python train.py --tie_embeddings=false --lr=0.00137 --schedule="cos"
Each number is 500 + 50 x the weight over its row's rms, rounded and kept within 0 to 999. Layers, rows and columns count from 0. Numbers have three digits each. The size before them is the row's rms in percent of the matrix's.

# up: layer 4 MLP up, 512x192, rms 0.0687, rows 173-218, columns 96-191
# down: layer 4 MLP down (transposed), 512x192, rms 0.0914, rows 173-218, columns 96-191
# gate: layer 4 MLP gate, 512x192, rms 0.0696, rows 174-219, columns 96-191
up173 094:484465532508531443515660585485474474481476468487565471422517427450492435524528513409587471531599476448518443462455595486483441508395437421515436424459386551500486554427512504470521498557538433548491507536579443521481471533474497544528587520522609544477545396498602583550547490450499523544
down173 092:566609546542466503446461549502444531421440463563448518547524425566578570538382511498532450524477523472508547396474465550460525527498425475505465458418551528531524537509556449462507478483460438488581537497464444528497475524452570498484509454489506490441431531481405417512519466495412579436
gate174 096:594471478589515571468592432544504519511546437606569545464504392492567510493475481445553520541478569557488479506515544423489498485487527514496479567456452503517508504532541480480464470477519618561489496520441500503602497385462518537497475501531485546485448462449545457554454536555444555475
up174 093:538494551450495448557603437545580351529540476431499483466515531489488483524442463480422429512436491596452525413483524514510498614464494407517577463498430485490546449476594577438515523558526478524499566482500496458411462509527508464622488522580465515507413460413563516566505511467432487530
down174 094:501452472564537519470485493514516547474562391540507484480511504457574502506466574563546534444538526442463478500492535450445454460539559582484497474487491557573417475634531495443463555468519473510435484519452484446564476482406499587517462542499509488525413473462498495534506513475462671524
gate175 102:468433438519533509504620459602524481541569474449527422445572427529493491453431469501502517522547447559511482528438482533479521444524374570645532471416538501541474550571463552537430394543457530511548516495477472488575448497430493524531470552525520473573525537588561476463451477419485508519
up175 100:498560557490454429446365509426510546522400498446449473597362548505537527577535476389519495452489461477469514480584459578538494578484558488485512545486524587506473435521486391448499482418545506477455467486532463543548462503574544502463469475441533505357500511578518538515490451560579532532
down175 092:472518517588508441507542461517558532524477487466498471501519459480510556511480481605612523515490466453474459501506503483554602519500445539531567450353496545462464477498470529495437489503435500445383471539540507458615427514556500528420480514464449479479507481685544434484503478530536473495
gate176 100:495544550495477632531469483465481495449464534465479454531524559545486468467578538475507541504549463458587483498501512556412522538496564512451488417483520519557513454490559467410546557609409395434492569426523523602571488568546541542538543476538441492575515445497613493529475470502546504449
up176 094:424429421497532436529502501506477464490437495528515546515517428473441468480439523541401499490388533435557514545402507494478568464495600498485500558469477493551538584482448535587365390476559545529489450493513424413455517440442578514491441541435486498517578574544514502531448473508486450489
down176 096:482542461494437507557503442469525540484463550492520505469559460508435426572513498546464556547448478378589517545398544508427588520443561503389528485444495479581473522501466463517483511577457449446424498429558438464531473408514585516592451531424447511562600598528619517509485487500544471487
gate177 104:561501530492501490479457461545453497512522470591501503543471443484526507528458492467479491485454442495472442411466493556435449384565560509514476547496434578602537555478478435449554505460471461422591493522417591476560447547578557494587492531515411549518490531489546466521557554527519645471
up177 099:465459534482476466463536465519585541491553511493532484442458477525482529472555537555525540503545547464404423617469554479574495538480526542504580554499443535466461426492454463578441508513534575512490536436598488506458521475474498536491502433523482513391569540481596574501496486485507538526
down177 097:406562536522458479444491532486386489430558474480496544468555448519555495496427500569510554480506488465441528424468505574404505462540483422531531428485525522465525499429565489420606513507518459569470534527443649566503503569554482531533518529560474587541461451461528515500542480543399536400
gate178 103:561446430403547454482422548470531458523363492497501482492509460506472512585497502510556532496520494493497576469374552441587455530428570564458510462445429505610515520585475409409503512530521483506510506493473445498562564555397516543428547559497481451446468512551456607543456478544507496530
up178 100:499503573463560405518484616425544468542509499454536575594497434520538594495505432488443545481541486544462561557564509518538518564524567563563578464504511538528514561476449481532457509484535543503669540483513464494496528487447524470496528445553492546501437446637462531578519436505501435557
down178 102:517590516497489578523407392576499489508552557465563532554540510455487514401556561494458534484416485440458469535524443543492538482509448411595492498524486480485524478523570537546458425431483407483458493536525526570443510474429490492513491549461514580549434568394519463508503556490503542495
gate179 087:490429452499596473482495512567489467545532473603446578447494496455478487511452426537443519511534484459385490518438527445495443478578474496588517511504523527477567490436458535535506502475421355482465525517508476556490545460523533461489462518516454538484516591484508488532594512545488488591
up179 091:430500564454431583521520409508427558450466458410530405442475538424504395525504491469500502470434524568521567537529494499471445468519502444440454494559457520485383511588465520500418510547516476548607491503531584495472402502481377395533555515432522465448524512454464514583464431521519477511
down179 093:572478447470518502505537541510509479547501555559571482482469490528478503450508504513522543512495532512560445477488488535610477484365474456466376433415452441383449482438520490472555476422545465526482501462439433435442524383556536513449550506510561501569521445496537478406511451546449540557
gate180 100:484559539583481566567480454505433515533492553445446486504486526478521458448558509491403494484508604497466580468575386500461473488446468490385463492497369442609443447453525446524418561595531497460462475553512596486454539525450446495472528376567494614496499414493511483491518445542555526412
up180 101:577499542515471523562502533477474530436481501513461566601533544591469412453499617546479467421500486586421636403476399537528421572438472407432535553519480472499486488502519483485444537538477545519560517530451517525483532549540448442487370432563582528500407440512406529442500504502420545466
down180 097:455512571469479370593514517493524464435495455544503427563473431429460487549455695525454547458460534485438599410382402536497459547542479494564550502465513491497584503449519496514541541485513531449397500590460506524457548479525596437599413484562581554456397493481468511416443542594464514475
gate181 107:455481492463568481547365415451579532526466583451440374419501506503460418459504512452451531437540435580523550533478493439539502446550385465506545494482538493523477461518494471515502525490511454427540461510454516402520474568502509562565508503453490372494504408527518515592466518492491479423
up181 102:456414494495483524496519526530495426419458506383531501499549506529560503510425494474485573493434492486543466534528474549383566503446569506532530500500410539430480564508510428461497544455515564506519448467417450546451471458454574447546519516530441582434376634474452478562534442471521356463
down181 100:441519489516477517457545524518504590511534513473466573498425489452465517520583388599565527526519472540397574463462478525587552508496635485431453477566494580513457444482447541556546635570522473501368383550579505557568599490537531504441463537457535495554548433575482542420474552562574537546
gate182 105:499555464466430536459567577601501518467494486432465457518514516498545469534556570517515563491448513511465551482521540556474426609413513406468499472528392420403598517479597516554509523502511450512595556434529525532490650475490547450534391490497525520468533500519553472526539490606450492580
up182 099:605533527423544525565518469453479512570492492540638461442499473480432522500496493470497420505463577393555601456431540478550506501543470543512497534464603530545399501499455532481497538568432482493490399567450508476558493501549437482501597483462557570452544479529479556528515539530438496425
down182 101:451538464501514459535486448477441534402431463543381446644523554422468558487489540418577571513444460524483501469526587448511445465501488469475475513540581434466431573492471493531525462512519512530530499461567556442551503507437480493564466495541444503468563458487514463572523486523522591390
gate183 105:519523505475501479466607536598567522558541394498417460442470476518489479427458541499591465484532601579495448537462489504370476563470503450552463466502502448440573533446510424481515510468537485477450501517515474575523498576527373515535451493534495492481515486550436568478551443492473523488
up183 103:434548511454492547419464574465548530488444552570529514556488547457487452561471368520476530461526505428527535466600409462591535486475493574523577473490450549480486610493529480470491447616536478483457576463514451462469398520495515462483553506531534472514533485477500470508398478565513566472
down183 099:468449527545517558546483501526440452506519487497506540508544466503514507512397566498522481361441562502549458520427571498499486566422454450521508493409499450532528451571578536510573530526511557577449524516473460492478592416559497507583425487429466469397495474559503482464560445627462425562
gate184 094:442356469518412426567515545482478485555408527504545395435474509491519463546412522559483421581529463494483459488465557533386582450571445435483513511502532565436416506510420500469465448505507503420509492456557469483560438535526598439462523579526476408593490515529428528527486545490431511533
up184 098:355534526515519497581481448562450451494490488442523526586427459584484502470483448426490521452412435529477443578493524467474563456504405518502411623585449590442500517490529429536593467506382458439601467510460488532515475480450515541521480502561526438450530483534462480464486469519502474512
down184 098:511477426428532551424514536410494601501459527522475536493547577435557415469434395521575519485499577388509428398489535515446495553523568500521519433371516473460501433566450498484510542442500494514480485440539502435519476430511565423424499472477485488442471544577576497496549477595481502455
gate185 101:479415523446550463522471545443589590446402495467482491493459525485508493477525575589528565538521449486539511476433609481488533568612440533480542565468558510478471526446512438485501520483440439564506461489426492485513477490557509468551497530406414462513418451577450508471541542550553500494
up185 099:484602527535441489511534451443504427494553551585504523524597393496498501553452447552548485470547454466531567530491488551599427472446438496466478419526516600496520402552507471513405493468467514500409569497562560524523499462455526517560534586593530455482501550464609560575339504542464562494
down185 101:431456523400471472534452518577469534521334506435530478479415481523536542525553624486471549585531509473466459571526565433424467571507587489480554592578503453464518636513521479466470439558567495433538402534500498470522459618507480542466561480408493530495507467604375467492593455545490465461
gate186 103:563462504556459508452465478554450533384527534532561605470395548501475448456476492495491527507591613520524506507506465488502589410494440531416499570447421531560468528588466480460442490569560486512507506432461538478561525448554601466399480549512459515559519536443474554510538408562491531372
up186 116:466484418508510582401564557513528557569463519538576463601580446478517499535467539551416502484494427405554520428432478540446500478504477542504691496581588416477561498496589509502537501436409509525453515482498482508487510543528489500628530487515459489455489430551533468502424493494463453604
down186 107:428535507567515595480548527502412578510479492518549540514526524419515484517464541533480510464533538465485491542472469488465575469541470532444525513534528469477478418459493390513481498481435470436476502409406487495455524506551572419564490466595464466411547613490567497471446451492484558489
gate187 093:555496443553531489449641587467613524502537452537475548517423388466518563453500515483485519516489537540567514441642479418556513542551501474505477575419531507453508448472533464537599445460492611410507539510522482501577479497558522590502499487473369437440484494508536467502491484604492500455
up187 103:431527498518622522529506451426499492440538582540562381469542527443424488430507510527523522449513527516562380443459563503467625603506489483450381517500458440479452512514533487477514566501438474506441499503461457483477536470557466509477458473601522465535450528424372479445404574473552478463
down187 100:454504540533510472487507463492425468517561650548531379383544538481482465440551496489568516498521516513503501505379592490449594551530466518465472461557432410546518535524545488529511553528539453516486473550484457475423526531463521456545503426534563461577495524443441499548401527375466495513
gate188 101:466568464512449522427471504427536521510498519574471503459482591499604472485592500449559467557477538550600581451576484496522480534533533517475392548490578416510452441524479558533578562539508430454538521514487529568540505595443490444486584446556552475530546492415446562434528467560513439521
up188 102:446543559487397519423527465456513608472454496536510460483497481475520515456486580488488502504481500575453559514405510465486618567428401574484419577486438558583538443459435447490427470485543491539429476466534439415538543402530436543537475511455500506494509546421526608551493446562445523546
down188 103:458464431510401569633455474458558576478508461566505572493514514424593494468544438402432557528490481534554591452475515493491508456510443494445453560498510497561440612526499380487557519501515515456406488415442535562524458483460453520560510488483580523560502498500530475496485521605523535566
gate189 101:497545462504566471453458529623464461467564464509404531488518421434513434563403524491491443504536574555428597470527485508544462521505520522578559612431462444421448514553538527425457474407558576430517539476495531430473552522422524578536486526514533506492454553495606443388539485515497521513
up189 100:480417482478514496430419547488495502452486480502515535559508447520561514559501509498505510498412482462405480488614550394622485457445501513577460503462529577486539547480489453469603583420506429527475493514561512543601456557537494542506486523573515466591421505515437586467525493563539582504
down189 098:472549465577519451504430609435522521540553468477493510499369417501601504533512562532423473549509530532471503516552497450530439584478465524628500444469494518513539542549490489414455533482516510332494553482484548542535525556467391537482495388488432444586448498525483430394499492542547467510
gate190 096:540431572490474440458501481397501481548531497479525503463531518474491465477592594440550469436577458502521489539481545535513445449525534556459468468464489433544536569528408613547561493480406506484404423512477473525508512397462498491487580554497515476516521515541394515473549466566569522554
up190 093:554502416486499592573551495569539447428509499557566452548614559550502566469468489564567434522529486475571498516424478500476456518525488502505447497498544488410445512513524541546449444476501515370510554451478573421532422557486491517468487513457602459474410412586508512530518490598640568516
down190 098:438485374496509615541460592487550499391495499464516513434456498645488569533485488495516462556527443602506497484495511491538603475568463585450525474522516536442491485439521555479429536525526588427673489592557549564603484516510492555523553471511511482485486504466553518503548471452495543486
gate191 099:473601458458517458534492448523489532454585401485552523538535396476450463479558546532477509581511450489455537511517438441482512420528494470518589537508492460582470427462508530553567529548453545441485501497459496463483425552413591491516483437538447536466446478479481512509391530506517443497
up191 096:586616523555562544552573536535465526545551496525547572557516515443495479442533508460493536547556476524501480427501496493587422507492499510566520510548535426535480439545565534539537591495417551435568525498416482509510523488453424424475490531466444512434426566512531528519498616541458508450
down191 099:453471471457533479442413548574480483543451497538570512451487520541540507528543535557591509579515529511543566514512390567445502468436534545596532572598447484464515525522592409530561433546510496513425450518575399457480465575574492517473414459524574548557575494585399481511528460508488572506
gate192 114:416446559579513496383459549528438476591462555522467620577483505445469552531542433515578559621579503591491484481514469509529465526477480495484581461555569439576512522518479468411596516539403469487425411488440572472603474520460630426490612560534508501420549560518483540466443483564500531489
up192 106:568546447480432542499522502526524522478482427446491547434519477413515499471568566538469494509471462653587497441540528544516484443569587512430534517425524454518335490432471550474575506549497495610546479589445566563443525538494518455492506468552506465413425531454536473485572596458535420571
down192 108:463475528404432558427563506488513447432534566457502492450562409557452497470507470488459436408451538494515498490476519458514491478440511444542543493384502450560510420499491576557508592419529508550566551462545552484447520437450443515400455424569584504530475515509501473433413425503384550527
gate193 102:482403495529455481538431480531552548471490428465525479486496532456503438488517555573548551483479501470501443543575511508485528490433558450432526489460537570618414540519504492491504468514460503462518458474561489546508543547528427461586518456532504483608502534504544478506472432488416554474
up193 105:450557552486530550503560453533491492500456488554605535507536404535457486484499471441427434538376545453428449518467552607440352499511494537506470498414488527516498505545512563434495543492614466538441501513477491497541553401470476524452559449505528562507477525539481532426524432482455550414
down193 104:477491497500475473513478441538504486499512518440568486596509453607479502522498485487412658547506500451566560513535507532466489474456616551508452511517536621583527509539462435473541573505410448480453516487502487492498536608461540458487516461394485484503491523449479504510434520460489478517
gate194 096:439552535411417439466486512467537430499434451548468569536414467430419559518513456427436546433433567487554467499540531438486458487491537432518473445526480456456541501434472388459499539553388542485536487524481418465509488511508626561509553469367485518404555466534488532498499479561615455514
up194 098:447482504426540474564467488637513569480419555526460462507463558488475486365566535439550485461503496552505484483476512583504495437472488457610469411574415484460427520502455463402468473578497498501447495435405572444441505578459576434533545570503438424468544469462580581452497353386543396502
down194 100:531543513577516521471466472401496487567536463429531552457547488502468447623555541558531432491452520471462495565487556490476568517446540577436505561450541510563598498561572571466495579431537484509425488445531498547595504547521452562523549549535520536527408499531484504517554644552548615582
gate195 103:507489486553478564507439537572528453511566432413504554499492545523481538406436552451501492514495498497512505501479552469506458477516608463487367593602476528447449459523519433533507525504526475519518521556484352497483429473532588404633487513441548541502498499455462463437462531529529493530
up195 096:476503507539452499476420539550539551478521460483474546557485476535488562418473530484533591522468517517562518426465473468597532607436506479425416512571574549518510511547425462432540506445454516568516573594466492525566557413455494526532544541545569544366413566507552583550462512507525477518
down195 105:513495486504522599502505539500489471556508420491487559471541437492569453369430524467546487390512491595515540514451542549548455366439556511541490585559545514550517519501461522460487544466509502530502461522494506565554530472492531533556505535515569512452454565505405548454538507657528446526
gate196 091:513540538545451588482497439539578413501544566509453476455430460511561473536504494462593539425498557528564507567510491543424497462395508511526545503550530545516500531450602455579475465591474545504424551510569401433533443393601477498563576494476496424403498468521553552465492485491519429534
up196 099:456470449487555423552571542482526541509470492546454482534486509563370580394432533549459474526411510456522503435501455568536520508548534495603488452519434401506443462414490459501511498361539505401565530430470492524452538473539629448430479562441446501536430459634473537537469458406517569466
down196 101:542541456494466520454478522516437573485533501562358533459526486562468523454434508515533525560426510532444538507507491533487455449418506491406485463520447503457492429515526497528461466450539447433500555464431489510523557434625591483415547462502542492519477433584517588470484434445460593477
gate197 103:476531453478485550516505550482567491556405607476522470408490556477372503622528511506499396566482580558513521517488471465490559446433507510515558470512435580572523463466548456508512437480469530516584450532585407523400561418382478552439533536479569471498436484500514500540456529458521434527
up197 106:490493586506489532467580470461455524474442446498533509536512446464541427485518536522501475446498453443533390445474580499463517474583507527475471483456471561501444595478382440446494472475410581547529526516507447554495530551471521394505427538477476494497612511585653470536550444485597520516
down197 106:503488552519374500613598496485521497573509491393531455489504602526527475551439590493386498544433411524592501508496473552505460474496427525442442515592460449534447585529487416542536496455455424415501452427487489466486521546561491589532525577482566494439450481516534585551540711470465412596
gate198 099:460502457557517630458504520439412528483502509485497574487506501501506424581562521517446563480505532543573505457594464421454478516535538492426505552408540437553441549477584454518545479467548605458433489564437530501482483520417563490497561535511542505562482411471494503543553516520446488504
up198 093:428513439535540483444531462462509538508472517471596452463432532513440556602494496545603582539519537474422489441478478512560578603443556489418535425501534492502474434479490552421455493537486519546560474531539556516466494441502486502478550538533557493442507604622478523453535477566501554499
down198 097:545522538502533552505469495454434457469579468457412606506490530481493493520500530481370488459558537572580478496502475388490450525610484447430457486439456435513489598473435477518508478417528559481484479547513567533456504523442518532497528456490453614535506481394524573542473503468480516443
gate199 098:442480441547541594542454507465429594486425502505532546477439513483423559585454548518560496492462507476577501373534363557504465531452434517485431391492529547532495417519477491423573475594455516513468437570424481547527503488629599597426567476474497490416490433585463465519543521569527459455
up199 098:442522552486471529506548509586459530481446455520439581564477481479479520516532546465493522474495419574540511402521551483441623482466494515468549510482511431481449501538533440444500604546476473520510498429479527515463460588408477439624463549527513471461512544430589507441456436459431515486
down199 100:486495549492559637514491510524477597443475533390517560543496497479519523482528533523620493516490500445501458450508487453518523530439453541549450482551505602531534382497528479455503383572476528447531443534362494534447495488599559529485618425502494521459433460543451481532525419504475501433
gate200 098:452574452481459533544493496444505506347556484433430495534576487579492518405486493561585494450500457562486501427509492577527577618518514424431513535512500462558530427449549454535466511503405453488538517480526486530527503441558448513443523604598565511442445506546593499471562533488569453452
up200 098:542473431494469517404539535516443460503436542510564523432356419419473462522506564465529514564501651431580485505494484475484505401550468557436440493475532509490520537559421583528442485588561512539472470384537521476532578514413530543444499468445471415545538477453488461562480471546434478587
down200 095:509535430480443568519462504455436463360503555459474432424472434488462473423506559509632476585465575491509455481480514534460575546525448483406485511474523430477497445461419487572491495528433402516527536434489499491507551435549541567479468578525522476484453467561632604533561520539549505564
gate201 098:506410529462433470508556587511452500396456460489423512507468619519437441602535512583583580453507541474467416580486488584536521533529512501489483518438515521447524614548381505501513522483468459530531449468509560558524465498529517494481603520509496479500460538557534531371526452507443506624
up201 097:481537516469473478490525527509386515523479389496523536520638473537448510585554520482562498443511502538566477457450458564543530591506459476461449450416509497534560552559554460406473495436483511483470482520515499474485595554403488580476442524474528546512550438408598523512511545525485444578
down201 097:457517496453531528557522496514458465530529471520444579520531443509593407485482548556526534454546465524569521548490473478484460595521440479496491520474497435533523516511444472489435536565523497494341446514441404500422592510557394528497456564537531502475487503506626551562534488501395554509
gate202 091:554539519550602471495565469471518539555480465510469575495404422575471580521587487493537545539526496513507560460498517574519557562480424492532454463551477451554538362473595453557454543492554555438591496511525505583510480591427541489484511488568479443461537477431528519476509530505509531458
up202 092:458500409487426537561510503455467603557462441443551459491398598428487556497514542492471492487414439496478523515503446531541440480487558490503438432445554527521550542510457514499493529424425559499516524469436512508479522446567477412498497428418539506451377408515424543469569427596457460569
down202 087:535453631519479477478455410451519384411538557531464478481511429508446497518491474472478526470568582545498489453535545447511485504499512532495482511543379532535505496504469388434516515516494423564483508580608411567504486451448448496618395509511496618515545553476495477460509512520600482414
gate203 095:519499546484463465393483578531570466677464564595439489512503348475543553557540524518453521453546565462467485474531453530605436413494448571519476477521447499478549449483550546490625464470481485508520495519555436555505531467466539527458540455547577385528507480538560456482528512527521475426
up203 095:453500459488505468443543553458490530542537412497498600419416478508541546448494546621517505460544504566546544488540488510477447525569485508500492506541469450571536514494509549541491473575553500514501522560453611572488466382508503523431552419551593596472516486486525427558525579455445520447
down203 091:569579451537460481564542492530398487465464540523447560501430500499506542540508531517523522459579359537456480523538475445534436544602418464467554396507470488493492499457545543499513482443592527493519525485549571558491556531572548540486554573455531390490529461458510484439416507438546492555
gate204 103:612602546530491535522435526481443455468502433520480616583448487479486473419494610532435498517463585538568477427474503532556447502479440488441557607518364457518530493539473488456598491456479573440461417626501465538482550458468506527486578495587398445526536545400578465467492427538505486452
up204 104:434486448508550420488540463480569447445566439513445472469492409419466455477504488508511516493508571505436479552479497454513610528539545455451482512564574520531471416481519433427551438564519487492541576550513463463574472570597466506522481528503427484511505486483372414478533581474433556435
down204 107:522504513522484444498513598549568473495485461497432505522448474465505433472508545539416525481462500482464444548396418517404518390511423578409568511570506488516489588433531466516512462475512461473513455516544439489422481462558521475462614552479525487571527397560413443547505549517456549457
gate205 097:579606470509551570520494458447472514576495456420491459543539481500517519422555497548539570528533520503450587492417464466360473469436470523442509537455517478528345516412553447583552569508541506438470548442552484482561441525622404468500557594513502483577456494470455528536586573480466502518
up205 097:413478514474422493548485538546469520555413434607509390559461489554514477558516398519598440511480462531474513436496535619504469576438437536549513445504579531556513486565543536507530529515415469449480547423518454515510480546466531564504523488448475424508431499529497517408551447581526495541
down205 098:468472583498515481476456449598461540585428479494489430469499562524529460588455423542540427588499497500512358438445497439491515523384621468593549523460438488468613417552399561541442504505485484518403520456584441520421543490423452543527524414525447469464524449505510444494545479463545485503
gate206 103:489536481504456500535511506476570472535428428531462560491492552592467518483506426517595470441504485511549509484512522476440486537440539481503504462419527459462545514541492543472447557482534574508493508480529470474449524563498506531559424588613489376615525550490524464516426556488438541498
up206 107:438480443486567571489588443490523498537395505517520484522533450514512524457384521540528448572491496413570513494573557442476550484380493512502565588546469575406487554540517481524476578426469435615565464535468513556440434441473486538546492505473511493382414535519416526548554523520580426494
down206 110:524548497567515470419559488512574457530515482472445461524560428386547491492522460443487528517398457642552398442493500590574495479485600399540500476424519577425504484532450507498552477621484452561589539504537493494492549481450483471519516524498510553499511490446469490514494477413470499502
gate207 100:508552515532478487502516532569474490433608530424385464428538557449478537423476456534554445517488560500467515482451470537437583566424500477521586411444475496471467519516638541476381572476440505495543449536438586525457503536504470513612517492539579450536546443551536542578506501402493471576
up207 092:509483434526564408472468511441511499455436558498522507554573529510547489495556513434520574472445446604472479446499526542458443527544518490409384458445482558465466454414358535452559482427585547390479563449503469520494450465496412517478595506514439507494467509548445505402609506459513543481
down207 100:524462488533474533502487612537475456433565516502450440490527568537442529432483494482504464506538496479501547520352500539457470552471479445507555398483466491477443519492616500460388561474475522472528445580406542501459526471473499551607568482497647442517507459507541556504477503399460488532
gate208 096:505483481526534428482516600369634516542419531474529470455502532462583555552474506492499511481499573541464554441517525503498447555518522511499600537525501530514531422486498580492488499406512554426489538525431492531515514456504487425493461491427539564518475574597469460488524502620482447566
up208 097:515371472592534485540491494558467486520488509552598526573389491559548463575549612515523456565525443514557425446568497482557571440486429457563581561541521484395536455442474493490537464491503467507454399509488476528540516485505559430464530564527497411436449530495434465516491443621479539490
down208 101:469474449505463465588444537565537471489464480583580543552476617539559474516506609492490414512589601624569510410473526557468456482492474486479592546660493515480556502480453461549549500492499507398486451471432539568516511462507530490555557495482449506496433549453466475529520507556467470465
gate209 087:545476511552470541494479495563570424426549527454461521462533539480413528542460609467488518502473506591499432597484407545481610525560514501518464520485487543493461591531433501395462496495545477456482418594500442386464514536546506545502503476510418502470479506429527539560490514474532427543
up209 091:495563537561461524374430516548498548510500496511496525461538485553491485407458597475532540468550495546477536554487426503447533563495487499452520482527488514491486511503430457493574451539548521554473434520463476536442488477548560514520513480491468506543564561442534497442467458594603650484
down209 090:453518492454581460463562528495456553563384532483580560487467487547508509500459411440490453500556486543553528454498506456504519498506611473524526530580489472495479397564547517472483569472476457533473631468538476474549477489346454473417527580468510596438514501534509524526475462475529354585
gate210 094:581540405520499550440570539533419524522458419459511396518487432514483569560537549576512483461612508472528541462460472598431514528543502583530534436534528461591486492473540515487570684531403471449516501559482506587506585469548461426451529556519486497542441453514430482502482548472517502495
up210 100:477489473499537503437472503420541439563484506461468521519521534443530528529430509460519488403355504488483488541519528455519402396451522530505503519588458567452577475517485515552478541515400332470518491460473530474535528444513493483492458479490526515470530546486503551515428424324435566488
down210 101:555500519504536576472485551499448493533483504546470530556438448381600528543452566567581441421465574416564452511452555397484456414536530544526496548588496466548520535467481481440464496499432389437494521517538534573433423482531523427482496498438508528490506423509377571444460499367520476447
gate211 099:499524465364641437556569470532433469530545507529575501500409451462506542475499429497508601586604449507454504430596587480476510455521525501528525523475508501505484387559559563528452511418491508525502558485507538503401473592476410459456458513431456460521541474501573535586504485497469457460
up211 099:515438569554458530522513581465523450611500562497495474574496525566544472509475551505561521515439503409408552510427525550592515530449462483493500492547537467482578533485552480441603469510619543551518513584505570399569507546477571428516541563517481535501489490536417585439424524552534464460
down211 098:460423538448503397574551539551482462566524526456450553481555537563473497440554496418480419419463478531580403442508481569550551588499564501449576494498482521475476524564490453513522436498475454502530405517538449543433509448433420488452397491508511614525520499569492449531564396438545531460
gate212 095:527545558481499595457454519573394441480622590544512540524532482496571542581448427436415540591484485417503435467529488474591565448469545473580494570482506451470507475452495555532531496513429505497522483460432465436462589535464519466575569475543474616531524570442575530485554532509492427540
up212 100:522556574425529576498514531576505484459492597545517510535436507454526518585432532464518429499467477526496358494552416569526468503409593582514553579450511439509470511505531502431420527527526592483532457443426451492484466464545510469567479387480385589450551490437507501502566531546525404424
down212 098:525520514434571502410439494541498461418640444617524486480509520368594519547447392508511505493518503468470365549547500519515421418523446484563410480426483420517471492420452524568488512501467470573523520486482580534408481596514453595554551416479500529454526581497491446539561511548424518491
gate213 098:556480470439484498487531653495493465505494480503419432397477433514505479480534485477553510565596463510518529419422466530522499496561481543457496491557501605490428595509443476547586501509427476454440505505492475507514544469437497553408398488469493509520467506665528520451436507510501495515
up213 092:461483493519520485513497438483499478433426452529525519492504475576574535548485567494449509561459543437527499392355500440502566515456558516438471508551559499485445434546439433528559504572456398483446402485558513426466569468392563561447479443445434485524548492558584462412526487485488498420
down213 094:492472495460495536450512621545511480495479463533447477368569434476563449457507477511559490434635533506475548535398451536510448452625475447468492508553460591506445647458501475539477484479489539528532476536503496531533541475388504500511453429500486541494475544568402548541452534469545509539
gate214 099:502566488462513504455508612540424552472428463428521528515527492517455506584542510476499459491578466424521490550622552516406557393471460572457498549522493508553554507522443411456434421513391418448430499501502440557491511493517446541490513517546552479465491461457437488534464488473486472535
up214 100:414523494497520528552499607429535511473504563529486557577570489426493508509476416462538488538532480483523535545570482598539477609460424467510514484588415530517535525472557473425552407506449450479484587583456375567515559468517416507499437540580453495452465585502549542510436514500545408533
down214 098:467539542481497580570494505538510451529555558595483501550580585463543554382407481537511508475527458564493535527454497506546479543479465401433500407537501545468462465473581504435574511471516561585538608564497488512533533478533487421504513486463393529450456586507561483450542516499526499505
gate215 104:464498526518492554497494546511556477500494453522479412499524522616450464459516451420504589511516539549535509510480490534477526452493459447552424530469444496437548540589489548560548549425527500602572456582503458487562446458425472558516466514555588400489573491525439524451516464570549573485
up215 107:507542503551546469513523556536512516423535536536525433416471511623520398478463419491464544496446520570583477534506514477477484491489528516524552616452478486505553432576464496504539556503453508508538522477428497507457434416510608450504553491477475596491502478566439491533575588604590549398
down215 103:504392520418571521490484438520546507550503511600472542558468487486466535508435529552511429473558492506420578480552473427489490512493569524546558441523534508567461537471585494504510476493554584482457497505580507512524624539568528433494581494495431522474446497448581499467414419392517444530
gate216 100:413438575487536486537478545521565431448447467519557567537454456505585504504458466568427537455394475461498532432509446495538458452518395485455556511485507537438479544529403397513509520495448504542427515517575459518655531501430552566533488474477441431477519451539494535625475442420481567470
up216 100:465521577540621488519492577522424580517437571516514497533500596432529567463433439449502534420530396456461526556480451464450541431495614485458458463482469497465527511606516487441484480477459474563466448510483451531559472547333558474458562464502522514493559466515519484573422376483443514450
down216 100:536555434560452487445450493504525515458555428478384525456544503448481463400476518529468514506613594529428351482503455551413496479501443412465572545542557526478547493416489445541560487522523535481642546472526537529445555438612501563469500453551442511547451573458516507430430464463577527487
gate217 092:442481457581544518467589525557378518447405469475529421526533500509405549442601464529418478437565365468562456451531475404477466475504434552446482445533505500593440485463550498492498470506505527474497523528607584471408493589516550410555427478551453427516468507521481428478463599583511514494
up217 094:506491533485467474616484463443572438509575467513453530469462548472506494519475496439448498446423544517509515564436500444432558506571491473483552562444402559439480506537514552515598438491491506481565388523489511450551513484432525524543430493551458466530564516516485486439537474525433460544
down217 098:487508460482406534431430479471526489560477474392469453454480402489445431519467501553549554486388512586468446559413502517520524510530479543550497469508605438568443483500449384471449574521552573489486489492514539476448471592487533500513486491567582498510543540421516574455540506535497482499
gate218 106:478554455544447497491481525547504561531517504610544453530461456499530496483563463516546499461517386488495521535524456555503486383384556488554482464478552477453509496516573487567470487535433475481496502389516471502505558436460506493517422555618471443570530399520519516571564443545432542514
up218 109:582560527618504610527464554505565487449531561539486425458549489516453443575500394461461455492399539496482528534529442514421568473462550479496494557470588529466425476601517527471407565464499542541457505523429478470540510491435498427569451602529457493559569466463382517428586452439473419500
down218 106:511472502423467483526490496507508551577555444596432525586445490504436469532551491464498525427470485578459579588481541518476582414492455404447520463474591551502459402552454498645493483505465572506567504521420543418532457453500487501475573466557576463467516574540549562618414423516535460487
gate219 086:527566530464388482556579392527431430472457530402428526436540542543558424549492534458531495560520480508466443439431545492497469518438523422552613504480570477448429476600456497491518605445610514464497446559511470496484371637448483523467466494503532535461555521557466534484521510460527447428